Part of a small language model's weights: learned positions.
Each number is 128 + 32 x the weight over its row's rms, rounded and kept within 0 to 255. Layers, rows and columns count from 0. Numbers have three digits each. The size before them is the row's rms in percent of the matrix's.

# down: layer 5 MLP down (transposed), 1024x256, rms 0.1, rows 559-738, columns 0-31
# up: layer 5 MLP up, 1024x256, rms 0.121, rows 560-739, columns 0-31
down559 099:194120121114140130135132129099094123177137125132149113069056161138108078164085174127138158167122
up560 107:127133128177120093134117080122153148180158119158082130113184163086124111146192103163160100121078
down560 086:102169138089129112187106120108166168127152098125133092163110129136076188145166119136129096140131
up561 088:181162150162094152117155150084138168183135095142094109117165171106200129116098151111094101136174
down561 100:179089124088089180146045064170168130074131174127157156115072129177143147144127136073114177143128
up562 101:195114123140107155155129109163111137178177126096126138097149151076170131083154147166139152130122
down562 116:119152118111137129148136199130143074158129092192110134166140140128122096084146074169071083051160
up563 102:166114112154180100081184152202135089148214133094168159160124117104146113154069115113216100128160
down563 095:128129049063143163156101146136127113131103177125175163124133131124088157120068133128141150121118
up564 116:137142129094144145184124102134172127151070095093169149172097089179061159110147164108082108143149
down564 110:129105110145149121207065126098090138104166073138094149167189146119087116142086097139147121113140
up565 094:082054066130081167093149149108162112111133153197143107106151145116159141086178081141110098124133
down565 108:120137176117025105175148084171124169128137122187139117123106120148074135170066095144150084150128
up566 108:109105155154092104122155097125133120150118119176114162093122109173083155169135088122121095122116
down566 105:152171170124124133094118166166145166105154148090128150127153139135142151055135138117056087137115
up567 094:123160113082159111142157114141095108146142131123183138047060140148100073123125131181126184119102
down567 098:137139087080153108116129140155103088121067108125071209152121104130150133165124136133112100160109
up568 102:178101130115157151185095159180034171196143089131138117106167113141048124164132092092114113139148
down568 101:077123135148139167134109103105188182092122112117121135103139143117211044108153137185137106137154
up569 118:103186140130121131138142031143153151082093137104076118085137135107084142181173173180130068150118
down569 115:154147089081166117160153189095156173101097099142125124080106138137102117122076099111154190165092
up570 096:139035118093117104142141110216100104167136201076139061081149106127093112075078088079122123160127
down570 095:117098211140160087106119126090084076093144098149119127136140136172135144142159204164152144145118
up571 112:116095166130090093091109099086120211137159121146105099141156135148193124150117180215135112201187
down571 105:127177138094192103173120082135117122151119129125087131076182134115103124183111091085125070178103
up572 100:107162094193105035134117102081163139130058084103079114106140103123064158127092119155093107193137
down572 099:151089140116179059123123193048146115047087142160115114187063096135140109110110142136157083122128
up573 097:064156177126081156106149161194100115205116072112103139123059170108103135134095119090152144144162
down573 089:169130161072155075129135131166128192142140101133090127185105163173179102071154136118135155101081
up574 096:130095122139144145128160144111154105193120096109149061111128102168130059113063117157144124139123
down574 099:139082119157088067154032184209106131096118149147133167142124124089155160065142142102118120161165
up575 100:148097114128122061122112108095162075134038140121114120108117153158121084168137125137151066177136
down575 104:143171203143156142117171141167106114068116111184155145187126095108150169122156150185168133138205
up576 106:189104183104070075123135103141000130146152127090155174113124094149142118155090143170139159071191
down576 126:211087091105083145100083083113141154161131097109106125164077143142106091143156155164117096105173
up577 091:093098119171158158189149110098130103132103148112081159102148086139110089161104159158143098159093
down577 098:111114075113096148136109179141124139134118112131074080139096118155112083108099150115139106092082
up578 110:114154093094105143145160153104129097117137077145131171136090182105088168128151117133095170086147
down578 111:139146099205199126156122059151097065096107137162088110116107143133171107123153170175101149098095
up579 095:138092108122179172135148085090157163140141104146113147079138061075130182143131140171155078132152
down579 097:055186095178165100115178116125107115145171155150128102094210125142068128105130140115150184121117
up580 096:137150125137129129149079054064165150098138138126083092091121145151144145113160114106110141108180
down580 107:139153145142104090123128105196089195158161111097149171139090127134166112134110168148113076149154
up581 098:081102194115197108148101139110121107158124109131143078090150178126121105082131073103103132106131
down581 093:176079189130126159133112142112136127133121161150151071155173108108123190146132086117083118130078
up582 094:119150105130154092093140097174095112115136137151102196145079069152151151104131091161163144089125
down582 101:124113202106143160140120075126129135132062143133162119115102165188110136055123155140140080185129
up583 106:152199167077154148105127049078120186131138093157119135164166130195090114137124173050127121120189
down583 095:154124149120110100115103152099106108114166151193102165141089124171138123118095161176066068143170
up584 082:128050184129090120158128127111144095126186043185090092095160131071146130133098130133101140220081
down584 093:083086135130117185109105146103151157112155147087214179148102127151109125086106170170070105121158
up585 100:188147101138180076119086169131166142136162141180071134141077178168164037094122133105129128116200
down585 097:056117117167123145143159169185101122096150156081133130115135101135119116071122106142064150157149
up586 112:173151102132132117080124116107146141058135138162066194184149145163124154162167143144147150093151
down586 108:092147129116059137096159142155091115115126144139082109190121099182155146150136108163069104139041
up587 104:193099182085089096098106097136088136119112097092155144158204121134080137114091134117115164136109
down587 102:098100141089059145072123075087110050138129149112186185129118110137148128100134145155184154138140
up588 099:127145124149154161106124128126124098082139147100117139131068129164057117125111131109135113085101
down588 101:157144175094110137101120070139120076121116139106145113152170191151186161072107095104099168150115
up589 105:102129108192157112110120144084118113143107190100102159124162104106149163129108098137135177135145
down589 093:127116119154085178111109132121144140171135160134152106098096166095093143175114100102103126140127
up590 103:171115123170081133062133177153087133144074130104153149109087108179124148189159174125128158119090
down590 101:123094134090146130096156141099161060110165136166158104170088130138142116103140051173169173057118
up591 107:142159177100143189112109180109164092175103106129047120103084170129162112101084095093153130078148
down591 108:112075160138111125079101143195121156096107178100049095116130069075139146097161079180081108109112
up592 105:102167134118225111076192188135126143132087110171100144132158137115103092117116153131166105102139
down592 096:158119081136137161095087127144162138134189154051134170098108133135143120140138090146137146114149
up593 093:123106085096120140111103117122141114099176136163104108112121187173119136139091137099180143146124
down593 107:067130097211097166124142140121143163144163206090148068118141119072150103083148134110071128081121
up594 094:093093153149155128079094175109128178053126153127140150118151116137122142153120102191086126187091
down594 103:113097164116087167092062121153127149078142208130107097117166092167165056122112165130094118156094
up595 102:054126081092087217142144116113104166143110099135144171146124120072167142095170104178112147138147
down595 102:138109143076066103100141112135158161139161106135122095217148144110072088106166082105134119140098
up596 088:129075146140113108078188097139088170163113161073076120132139092128116120126099078102108151085123
down596 086:091069204100147089097132096153128146097116086057118125138127114148108186130119149081176162184176
up597 096:152120163168138109174142123145157115101187186164160150176093187127116069162115175132129088158141
down597 097:140160085140117083165201181098120158202080125116115200123121129118132144091130080091084110086080
up598 096:115149118128150126181093151120099100149116144069161123160113122117141113058153085086149144164169
down598 090:117051121090130086151099115138158131152132133142182136142121085133201099178156115192091124150104
up599 081:169103103123091104100111187073199125184136099127089120199115108181158196139122107118151101050118
down599 091:140207131127121102128114109145074137126124123109145099171125164111111095160123122108081123193137
up600 110:140172102152139073150109114114119144123105067206130098111149151032145195144138141115187075153142
down600 114:148110133123145145147090129147171146147120173115116075091169106101115082145101108116097125166167
up601 103:093112134138169141124098073188104192054108123103124152153141120155065146110116091149142120112166
down601 119:119053129153152097140074162125106168133100179119135153116112105082132094094136115109134159139209
up602 099:116123152114117145133163162131110133142149106143095094170063157182104103085183126163130114158069
down602 105:183143109127147103099147102102128111146101131145080180164168149111135140125106173130122217147170
up603 072:139181192109178097117138148060075148082136085103077153101169061067096136140134110112132105175113
down603 093:111071101120150139122150213134138211132133124068184192080130127145116117118133160142108127169090
up604 110:120119124106107131102131095126162104097122122171088120192116163155190129169172070102099153117148
down604 103:111118179111146142133069142159092135148160090140087134124145125111102132138086099169187098108150
up605 120:084139145122118080141180099161136162113115105106121113142139187132155159117077090069063114073127
down605 104:155128121134120052108066111111188096137118102140136147118169127110126110111079067099106084179093
up606 103:129114145143113151141167210196110173112097147113102163115175123130147057077070125145126193120142
down606 099:117135117169094153094145110127115094177137126143115121091128177112121094130142089080132144114148
up607 076:104212156145179056147149112102162113142097134126106112207184104097123143117153160069077126144135
down607 092:080166053156147168140139141127084143158097176119165197100076185138163134160162111133118191148159
up608 112:156087188096061171104122155067107105123116119149122131138107171139142090094145122107141190109100
down608 116:139104126115099157087120162110153148111070124118044140137109100133123081099116140057139128118153
up609 102:122172162135133168125122143157088135156131171135118135159130110133110105130109073125065112098150
down609 091:106145112168156152155161139089181163160189116101099104147125133111148126103178085144140161136089
up610 083:171160135123184126106077132156115167147093123115060101157125087115127202172159044104169111140092
down610 098:094148104169135165123097121075132201093117116066117120095143159101119141108106169171108116127170
up611 097:110108128179153196084207089108167172124144082127114109143155157150112166139136104124133128072149
down611 090:162113083125108124170085108084141124093108177123168113035107101090155111083188167123131150162147
up612 088:099155112115124132093125082061112179146107117145115114028074163127156075190128167145171086055133
down612 093:149165156105130135127107150135112141110139136070084132167142127100060139122145099072095205182118
up613 092:112125086172161082176166154156090096139084068139188142105169116110131132113115141197145099152134
down613 084:071171143137110145108153109092093116100107122108075179130130044141160097144082203132128155151124
up614 091:128140147184120109125180138130129116100154085085127064150167096124058152137109161156088105133156
down614 098:124119150109129077086103076169139093118074142142099149190151132114134138159177144168165171105115
up615 097:126166181085208176169137099114158104076098102116084113155142122096144176014166105128117114146082
down615 108:100079199184067100141095098136152108170185104135120166169165113148095159134135144142094136115112
up616 111:104120155165205094161130121110116131128118173175094089118157132174108135108146110153156146199133
down616 103:116140114138169108114058150191171147076119150139115094116083158098148102110127089136144118094102
up617 100:128124140186136122122083106100141135205114139151104094127116142144065143070190083185151115117103
down617 096:098173112197081125103119144159123115144135104076126168159109099141064176189130151116109133117127
up618 090:114123144155120123108099189144165108084134145156082080128162178200163153062099107159177087137174
down618 090:128134086117125067144137070157189110115148138146126102115065088136138086132138151066064100086105
up619 101:191135163112169117113117111058131084146100155152114126098130127177144127158124082149149145106071
down619 111:131071071166092088109168179169076105128117155100107102106098190114172181135117136126105141114153
up620 107:084180101139137108174102120123110061149136090096110164128156067147140185169177147078123100128135
down620 106:136138118083124128092165138107127062163082142071127183148127080105119120077167126150069137119101
up621 099:096148139174152095095134076136113142154100063132136093165123136146058109105108162113105131136138
down621 097:167119094116104140139157097175144092102112171173168102118102119096161124191120166113181130140116
up622 107:168146169139098081150121107119104088143128152184151158119109112134120104182069170125140142098135
down622 087:159103150099138141113109099130073083059130096137105087129127125173114082085184133174104080147130
up623 104:108161121164115131102147126096197120157119119117173130144138070096088166149153122103158114108127
down623 107:148106162083132115202105118127163077089097138145163220110151132199141168114146146136109125150104
up624 103:123109115088145160194098127131126121204202130125118114099079112120148116155154107141170107145178
down624 099:095132138167087069056127082147126119080095185144187151125153115119136089116168107144019145102133
up625 095:160127111183116118170106142068130113183134114085169127125171108124086157157172100124181137129132
down625 097:076108107082088115093145203101155057126076172135096137086164153078126144101091188142096104069070
up626 094:180103129158138101112127134139104153159111156079148056130114105097091127138097123120111109140138
down626 088:077162117083065177110105153101090097151166097117126094147174196121064139136153159123173098167184
up627 106:132099171082127182138104074156153156091113146157145176103158073149147092130173165197150128156213
down627 086:123193108162132105108056168157094140176079086103175096122140146111103122161109170127124176143087
up628 108:142134130076133115170148097111131132124055133138105178106160114103158138132219072145118107109180
down628 099:126133111083141128169097057047121114130152157126141117198176113113115088099193147200167126094168
up629 091:138139053141085171108104123164136120159152122142131129144074154129078186162178106195156134145062
down629 097:139132129147159164095123117060137143079180102071111139122096067119106106108182156121128071090159
up630 099:125088074092112075095102110115104042126128143126144114136118120120137130126173167119160179170171
down630 107:127096154175131111151142155172137089110169132118178122118115062123117169120150105174092081061144
up631 081:135121149121102120107189072131141152134088134179120106174088110113101105126168128126107084123119
down631 089:099145126158188117143092162064134108115142157110127153099192216146115163116115163123143168082121
up632 108:122153117128168089167113156160133131170187122170134101095140099097090133121187159156164130148128
down632 099:107132050108112114133096123107103113136149196138157155216119165146132117134126110141137092124146
up633 098:107131119195115128118200174076136146089129162183104085202164118145098146184160182153162147112149
down633 090:120130110146108192105123097157116146158123128058140105100155163076165128099099096052139141091124
up634 106:109185190090126111066092093080134101180116143190094108117095143089182108122083046141117112181107
down634 113:102128138112155145163151169135139186173132056081207149115138070120159132084139172121173114099133
up635 102:091080123157142153164160094131176118209134123140102174112139151105088184129111147137077186180116
down635 089:122083105150148158079133198139109153168118124102202148149136119110129150195112090168074185086140
up636 104:092106141106110169152103091110109179144118109099130117152123122137135176094119129125064112127137
down636 104:168086132129174111120118088081111149119098184127194078134102128186146103097113125135131163060117
up637 092:109162108125089079102134072143120117187088122101121125180105103126121122139128095148120076137128
down637 096:136137095103112145137103096058092122165125138127138092058142140077001129156147128094122207177103
up638 106:152129159136103127113143128119104164100133111128085089125177089038090146164141130098177095125171
down638 099:071111057065173141119181105152105107090108088085134146066149082113114113161119092149094135181119
up639 100:083093128147111152071153098158138111131145076130136105167131130163110155134134140193131131101151
down639 096:097148121123130102138150105148078085101114212117092176116121097031106156106161203094157050146108
up640 092:175142133113169100143142110115111148120120100165109065078125140167094148148131147143146155131119
down640 097:133129137100126107111116085149129155156159129091174123103149166137159107180156136073115111142143
up641 085:191112111159171149113178159100120134137143133148130157084109066143050141097133151112130075117125
down641 096:108144162160187138113156108081139117136095140137126104107079156115094112129195171134167153084099
up642 092:084151149159127148184138118125091127168183134117125121117104106127170131126113153141057072192140
down642 101:166107079103061188111232182157173148141143139094170186159122069169147122153075140116141154082130
up643 093:112087123060189158128123122124120127142140161125097162102116109127152182130104120093177133159112
down643 085:139122150066158110117137126107116171127099071112129122107107094123124148150181127144115114110095
up644 106:141108143086124128070227086135150123120108118154140123122132149155119143130091172178136164086180
down644 096:109131147052133205126107128120124056124110151087161093134172142135125065120194150104140081184138
up645 092:110096144158092121135132169095111175158080147145122124088108149141183148174149174126135128085143
down645 100:153189104099096121121100102128121136160124143134109071099087132109137100102025121138147110159176
up646 106:145073153112142149121105100113143149125108126119105074075146117115074151095164117078063131173196
down646 108:120084100123150150164101091167113102105113078168132116166141154137120069067127072100134112129125
up647 111:114152138167098177083136118121109099086121134061127131112082093147165175129108113110173084138094
down647 100:180187113162148112063114077137121168150076130098091036109149140157118116124147189061133117166136
up648 089:110157130101166158154122150146125121147132087101138085103156138108121090112122156142097134092160
down648 095:137122127072160154156046078204094155148099146095100127166160122088103142189130125108113099091105
up649 101:112166083137092128137132143070053167189120156134100150154142094089144168080151168131120099127122
down649 094:131095091133091138124128138158108077136123100156084154120176126121082161127118091137150115123094
up650 094:148154084136163074227101186173089125142140115131131151173155120070138129051077091106114059170107
down650 088:141109098073041125141100066124104102190126139106139151166066120203071136101177130171117105133120
up651 093:058104134117111168091158095153129104195160133128153104102073133130015159152126194158123070093125
down651 102:126098174119132138111162095189129114131123126118107088162128096193198110154124191184135145108156
up652 104:200136110127144086078148133164165155142139099120141154119194078079132115096128108077141134137162
down652 103:136132156166111212104111196114111109179167185099105118153201154134168134171131129135119150174135
up653 110:159145163136146178105083086140181153187118053165165104085136198175075109156076084112116096124140
down653 109:153154096138122181086091176117058149130163116154171158154164154122085074084126114134134117140170
up654 115:100111125145079121109154134131192120114134107143111126120129124135090163123138105131136158133130
down654 111:191178156098088099118164167122104162143111082115138126173140099115155176132141130099140095107175
up655 117:143093147157176137168089176133110168122168129090068124127148086142137172119142062140161104155122
down655 106:147098095074159126194118084101159135124117138162175147190108109174142137130056083130079070093102
up656 102:132129143097157117182114132104108140135145157091122142137129085101101103077163092157064107158097
down656 110:101083150164121123150154160127160134029121126127104123164188042106191134141172161157115135097117
up657 093:140138074161110139183137098142112144141142125079200143077126091250140116193114136144107123160102
down657 101:149085073150127088164054109153147094149161145144111141087187147134147149113137154160132159178050
up658 098:112089119160129138125165120120154062118106140216117129117101164080139110159133129195134079122113
down658 101:175102142136124131170133146184138146144104142152157166131128101149114131124116081163139137152116
up659 104:116118162172163128153156167136092151088176175111125070096122130156109162130143089126144108152139
down659 106:141165151128132141132074081209148152106101125103051123095109086136113120185139114165114159158117
up660 108:089142119152112114155126145143116092091145109091109156132095133099086205175148111104172152167188
down660 102:142140152098182186086127145092122137143116128154118141123155089132159113071135101106085135143128
up661 116:149102124157189185161154089104110160139115068052106146128103098185162131131128134153146128083162
down661 106:096143120102131107147127088131183085138128055149103181125157149036169125178141109108056112153167
up662 104:088162127155177132182131104144080107073131173144131080128118132112129133083105130065176112091065
down662 092:123034087122083156150123136127126144142146099110136084118169160101139141088123158085129163154120
up663 114:153184155122139155114126089066155165141151127126166092119120115141147094124136169137113107135169
down663 123:178128110182150116146160190160090130094060129090159152127141152127122159127109059073111126095164
up664 095:123110092064149090104169065130149128118126079141142108153086087119112118179172135108117154178055
down664 097:135126119151155063069124160137130120196136119146099160113117114154140118096062133116081157090076
up665 102:136155154093165145074103044161109090154136155103147127131090148181132142130081135118164074175115
down665 097:142181055118148143106170174088158181124155111194148145087071181104173107117092174127141180096151
up666 103:111133094073116117117181133078089135120145201101107128169091084155159127132190136127119123158126
down666 100:135098121100148138141122121093097139088092116159102175122149161211127071120090091192129085134107
up667 106:111143186193164147109116100110169041127124161116160136134165116134116089131146140104098107150119
down667 095:127081137136145163128141149142119149165164121174086076106095103125146099138117161048098150150125
up668 095:088092157161100168085167112116151137159146139143114139132117144099143156119126147146087128189165
down668 101:146158067109174124142107186118131132161106153136123141009136132178143091113089177073115136115111
up669 091:180111138130092105064172110153168153143117138121092098157180107148093173104123166134157102079119
down669 091:159138142116116157145101185154110140100099102132155183147113141168117130108111159150100128187107
up670 088:095132105155151152089194146060166093132125095153118122128132130101083161154083111160118115087172
down670 096:145162135115132100186107108193120128127126179090112097143113131151096148145205161121115103173141
up671 103:087167180096070141127156092115128126122197143158138118065133098101123107143144115102144135145134
down671 103:132110050100150132097128088138144116151094150133128139169143069127144100121118069176145126088049
up672 084:050160089149145130151128103050070110111106063113132114105160080102192147093096151155129124129093
down672 082:138092153153190131113160102132130141144164145179169124140044111185199095111136086150113139128089
up673 085:116176133150122163093090118123116175138093155154091137129119103118171183081145146144132103130142
down673 091:122183081155169103153119165116099154106136189062133160136147134130166115114128152143107141134118
up674 091:093166153195148120169137139109166089163191097103082124136105190176160132122067097097081119112108
down674 097:142139136116111160138122108172150176149162120155180130180116068107131092123161098117103098131106
up675 100:120112107159085071138111144107157149151102127155093134156095091128173121147140097137159120128091
down675 095:139123156108127087156108128099163092123124118105106106112110122090085127111163096198056113096153
up676 108:124138168158207147163114119143173133211170045097121092161130152131178072110112063105139133133136
down676 102:166102130129122081127071090135127112114148136128138053153056113177135135105120178149150164124084
up677 102:148136168133136099140113136146081177115195120136167172199137202101060120082122060129124129149134
down677 105:115182138135123147094146132109094145108124130099138172079174158154128182140093193113084222182123
up678 103:160169155111122168169108134113056195129137114152146093142127142149142105116115151166126153092124
down678 098:171109105131125135067134135135100108090116057168100112171150144146143051091159099131122094068066
up679 101:148120146091119106109125213160089166199101133132084140102105109102108122069102116126104126122058
down679 094:073173171097146198080134102127075153086119146132119115137135159120159133125108142107147194112124
up680 095:163174135125127101121092117147087108119173120128032100135118137138140124054097066142145113110192
down680 091:140063184182144150162143187069028159168117139195179172151134140132103101110118152135162127091096
up681 113:182127142065147134121133059138108093133085169136066186100089133125146168122108085120152111147063
down681 118:116137038131109071161130186169112106136121135102150156134091157128097132115120110144154088066109
up682 091:141104098133115109072198105099139123155138135088109134114089105100111079145132123170182120112093
down682 100:126122158145132132170154135118099125129066177127088153077087114164117084171105158093108145147113
up683 103:102115109131102134147164142129125109154138150170083163121070185094140150099137159119113128149166
down683 093:167162104152165132139108149130112134094124178145144129121082096141141114108131118095165152140136
up684 102:130102169119155177101109109097218153114094127085138155144110071139175143152199049154123163146183
down684 089:109138089093158130162097097145132148131128147149151116131107109124113162129096139133140146104120
up685 100:084161137196131215082176161142128132129130139146143129132115127160139104087130124128123072109173
down685 090:116043105095109060128117092082150070153144108169087075128096119130161164157094173166170110143083
up686 109:127089113106062185115085115138112119107116098139138052119123096147091122149142057148136154133134
down686 096:142146076105162133091128052124176096109081081153153129184147134136143139155095166130109158125099
up687 113:165101165080111112100153165110120142106126103111086117042187108131125123152148110167097088093132
down687 112:085123174131074121108099107104094169089126094137145115099133166096136079161134176137086120117156
up688 106:081149132109142155118153182120155124107108083171111106092127118105172085112144091114165122123140
down688 106:125083153106107124198083149131142113124176156169158096151114079171155147101093147102076129104074
up689 101:122098205174140094148124145131082145178133076156105116103092139174116092085135149116190096112097
down689 102:100125116095059060104144204143070140129150146144064121130149127128137116142094117100067097106137
up690 101:133094159147140138162143127118152133108110134159121176081131201134122151046118108088139138130144
down690 101:081104146093063087120137082086101190090162080147158152131134113107068061074142146081128144116106
up691 099:121149110115133085089080131151114117149113050149093070119154057101080119131121092086143130181098
down691 102:142148152122112144130120091113105078128139146110201143112124127140145172169076100098140193129150
up692 103:127115097168138152153129150064117089181114123121185134123168107093080125150159164154134165125150
down692 099:111135095187128086114184146051130138132088126154101185111154061112143105134159206178124141162061
up693 099:092080078151062090160131086103164096172138113109114145157195116140143149106120140114150109141123
down693 097:135133148156123152157134119135146203135117062118119097110143076169157151127142089148190132119177
up694 101:129143127103119153148114115134098094138178147084153106105066080157122114091132131145122123148161
down694 101:081161135110125105103164069170096067101134124119131090062126117167094149122096109139101096112122
up695 106:116115147084100169119112100048162158139129125151168099141126088121134167059149122087073091081113
down695 102:079113100156160158076125095144162097157130104139109128099141099103176173209190204196122122133084
up696 107:147168198154152139123129133103082159140140168131122117122134140095145092122129108069143109142102
down696 098:127156121120141081147148095137170118044121138096124131121099137046137158138155132144143184103132
up697 091:120179118150119137112150142120129062149138077112098183149100140124156132033147093098155134100123
down697 097:118164142159114156126149123152168148106141104089146116128107147104168099137111161135127191178065
up698 103:100146158088120180105179085094164140135118086154096095179125175074180157167086136109072109198134
down698 090:127089114167123120097105114119113142110132090166086155144103136163143134154076140125127180140073
up699 115:129095134132117140073151164193069163162190065114160138175121136082107148089098097166188076109138
down699 108:039160100088190134106104129123109181117058134077111169102139075096147109056109132075137151136172
up700 088:159107123164128164107124092140131127129091150116077113154148158141067181122068112219132079163069
down700 105:107141138086153044161099050147106094133116125149140132124157108155124110172127119122072135113114
up701 088:104159075118091156102187141091190121115103148158096134160129113145118051112127138121112118107133
down701 096:115140117211147158146085119115194139121137114087092135144131126076090176074182083141152167156094
up702 097:128149140115092153150135162208123084100102171109122131120139130167137134028190128136129187166163
down702 109:128146117145187141129115061101127129135134090089119140104159112091054057177151102144105118149128
up703 081:100156131191154102148079082147128137152115073054139101098076080075101066079124131109137114138130
down703 090:154065132100099146104152093190115115149159155100098104137115153182165118148100157159088183113098
up704 091:143111067135203134087153132129120181134082131177129137204138100199080165135164086152188108085163
down704 095:162076121162117162100133182115132151140077153112149149122152129081163068142155113122104179169117
up705 096:107112117138166217130119185123126186112140113159101080146106169142134142086093086157119117114153
down705 105:094141183150127154130136111148134122132108173139151132126085119119137134094093113148066138142135
up706 099:105118108131099096180151108152104091110131074134157092077131125127100129101125082123203160141142
down706 096:172102164102125062122181118145098109169128124131080164101123093164144129086157124146107124160129
up707 081:084099095139112140173155111128179117191104074114129122165080155127132155097138127132139127098104
down707 092:128136073137125106129102164177167140100091173140134153167129133173132141095128119185162157121155
up708 096:118077208142166106171140116170115122152125123154136113080130170107133122209186136107141076128150
down708 096:141107153115119191105159132146151132118090145192117126168119114110128135136178088098108153183123
up709 106:168140168130060166095144166157138116209108122126115086164152164148142131123057115156096111176126
down709 104:207130090180120133159129064148044195094121119121124152118093117132116117112134181124230102125148
up710 103:124154117169084116177094091115115111114109130065126084084166057141111138182141175070116134171162
down710 101:086135153107089103123135114118113143158130139214154145177075131068093158165100113164078137109128
up711 103:089100114054138160149112131107147130113138114112141117181094122144130084202143142162135089073151
down711 093:080050157062144120132098184132104168179120082096178124138123172175141061131134134107090160123102
up712 106:150145178063085134166127124104172104134117055149142161133126090124160205131143160160122123082109
down712 107:116135128155146127120108071170121118151130193107115209102179093121127150133099097175125094132103
up713 107:153127159095106119095124154155141108074163127102145093123168138203150126142131084094160102117180
down713 094:155073128068147189076096116103211069131141111103111125101119101107096185157128142167129145119099
up714 095:138159163148131088121101166137113154122112176127130151097153158123139112136166212182161132153175
down714 092:144141181151133135111135107136099102149102147096097081136159104142151120112124175106150092168128
up715 097:126136144143108172132131129132059139123148111176111124164120142185117153064135109175155175158154
down715 092:148135149098166123122134104137123062183124188143129116090122111057131073151151084166145110126079
up716 111:047088088222158121165169116154172119061175162104156091110123210109096104091174100149153170142053
down716 119:111135147159125148111143100153094080080138142092127140107167129121162183128162128146067116206165
up717 092:118144155134160177136150169119131162155196158103148112207094173138092094130100062202104084156047
down717 095:156146115178139150102054098179109144145069137204092157165168179161184105168213127115119146149071
up718 087:168159126124129140113122117079133158176091094174168133138108133183098195167106123149101056131083
down718 088:106077138131115119187128129174138094103175155098104190145145131115173158129127162177177090167084
up719 103:126146155065105129157175146118155175127073123124136103139080114081178090128094133162106162133155
down719 101:153097111106148210138118118140129095197096129118131101109131177086173150121113176072162106184142
up720 106:071111079182120081146143100122117079036195113068139118142154089185115137078177099111128137151119
down720 106:118118076150143069062113138200092129125084166118163227144092121153154092062091137118117147137060
up721 097:108132155090163111102079075124169172154198104073128091110103145155112088131141157083145111161121
down721 098:115154093146126125209078125114149146068136136137091173108118082123133190130102104142128089109169
up722 096:196099113167145206070149143098100131112125145091168124145101115095103125131173157108186134146176
down722 091:091102133161113071113115106123134125101181099122113144133166180063115141072123096165065109153060
up723 115:095113103118121103087153140163106143128152171107157111136122121159155142144109129100094185110164
down723 108:143095164141120121082080062114164102080101101129147130150138093153154152105147096167091121142176
up724 095:126135210190129164197139108126085118121087117174138160132137167106103156108119145125092142151124
down724 096:098151136120097107059134124132073162140126149136122103136147104156160104074143129098099108178043
up725 097:115092145170138128150194129077192107112152079106138155122110118160139116160158099125169107119181
down725 102:118138193151111128093099189047134103117134168131178131151150095131126115042116081147131117102132
up726 094:146125156116103097135087130117154130168121102159131087092177146107162136129168132186124135169138
down726 100:089124107150203131062243107161110112104090186131126185140149095115120123084136102096103115085106
up727 086:103127161110177131088164165106178153117128087099137118137149152126086096105150095117112123092128
down727 097:125119119113126118158127068138134145071157196098123171113093154146102143096083169104168141099172
up728 084:157118153109110148126088135158106076176180092137127121139180071095083145166104133062122139113081
down728 090:136195119194179150107183115061071184185113124136124152159133156085105149140112149107150212117109
up729 102:096101133120076096122094115114189040108139186103138131154177115121204114109194183096126144143052
down729 091:150073137101135134094155096131115072133123096093131098101160139114123087114099144127172040105101
up730 101:211116124104113076077136099139187100123093146140115144135148152085098167080143059103141135136156
down730 112:112149140125142175152163141127137144103150167096117115090098190114172101160100118123157170143073
up731 090:149124205114141115178179199085102145117103125184075063143119103130080146139137116144125115062138
down731 091:112076107119184141146104089138111070132112138112165165083096144029118124128141098113136118180163
up732 104:133118161158131116113131130088142165085162172162146138133156142068099116126094109146164121163162
down732 102:097104090142092099140080088145125118133075123148119166128117130118161107099140065160174149125087
up733 119:155158100079144131125133141095066087117130116107114105143104098154168166122093099158111144144127
down733 106:145097182093153084095164105124111106165125069132084065107154100101095133120143108147104078147081
up734 100:173109149117168120156187132091106097068175121171092155096176147159143139117035072118092121072200
down734 094:097131148077120114111122097151106112130167143148134164087129118101134079156096174136129161167168
up735 099:147110138109127117155105179160100073108115167133100139154128094175153177137122087116147117106113
down735 093:146094116121163102084102131113136121153150136121123167073149132068117144105116104213134152096087
up736 111:094045142131154152096159103165129111115122207146139123112119118126109121188132138134083135104124
down736 116:111157181072147097135126124126121135115167090165143126078179078115112142127149073133134196135114
up737 102:163136138160123157155130092145160086163173189131147100103155199162079113119100112158102155096119
down737 099:086126115077083137069186163153105205102141088074102119174173098170135128105103156156141132187101
up738 104:120155104152127122107109111100110096103120114124121120143155083114106154116162109145149159146144
down738 098:143070106165136126142074118137099110168095153169092128138110127162080101108133120152126122108133
up739 093:119163100095176197121138075125141132185134110125161155094141171077122066068115122076113084163205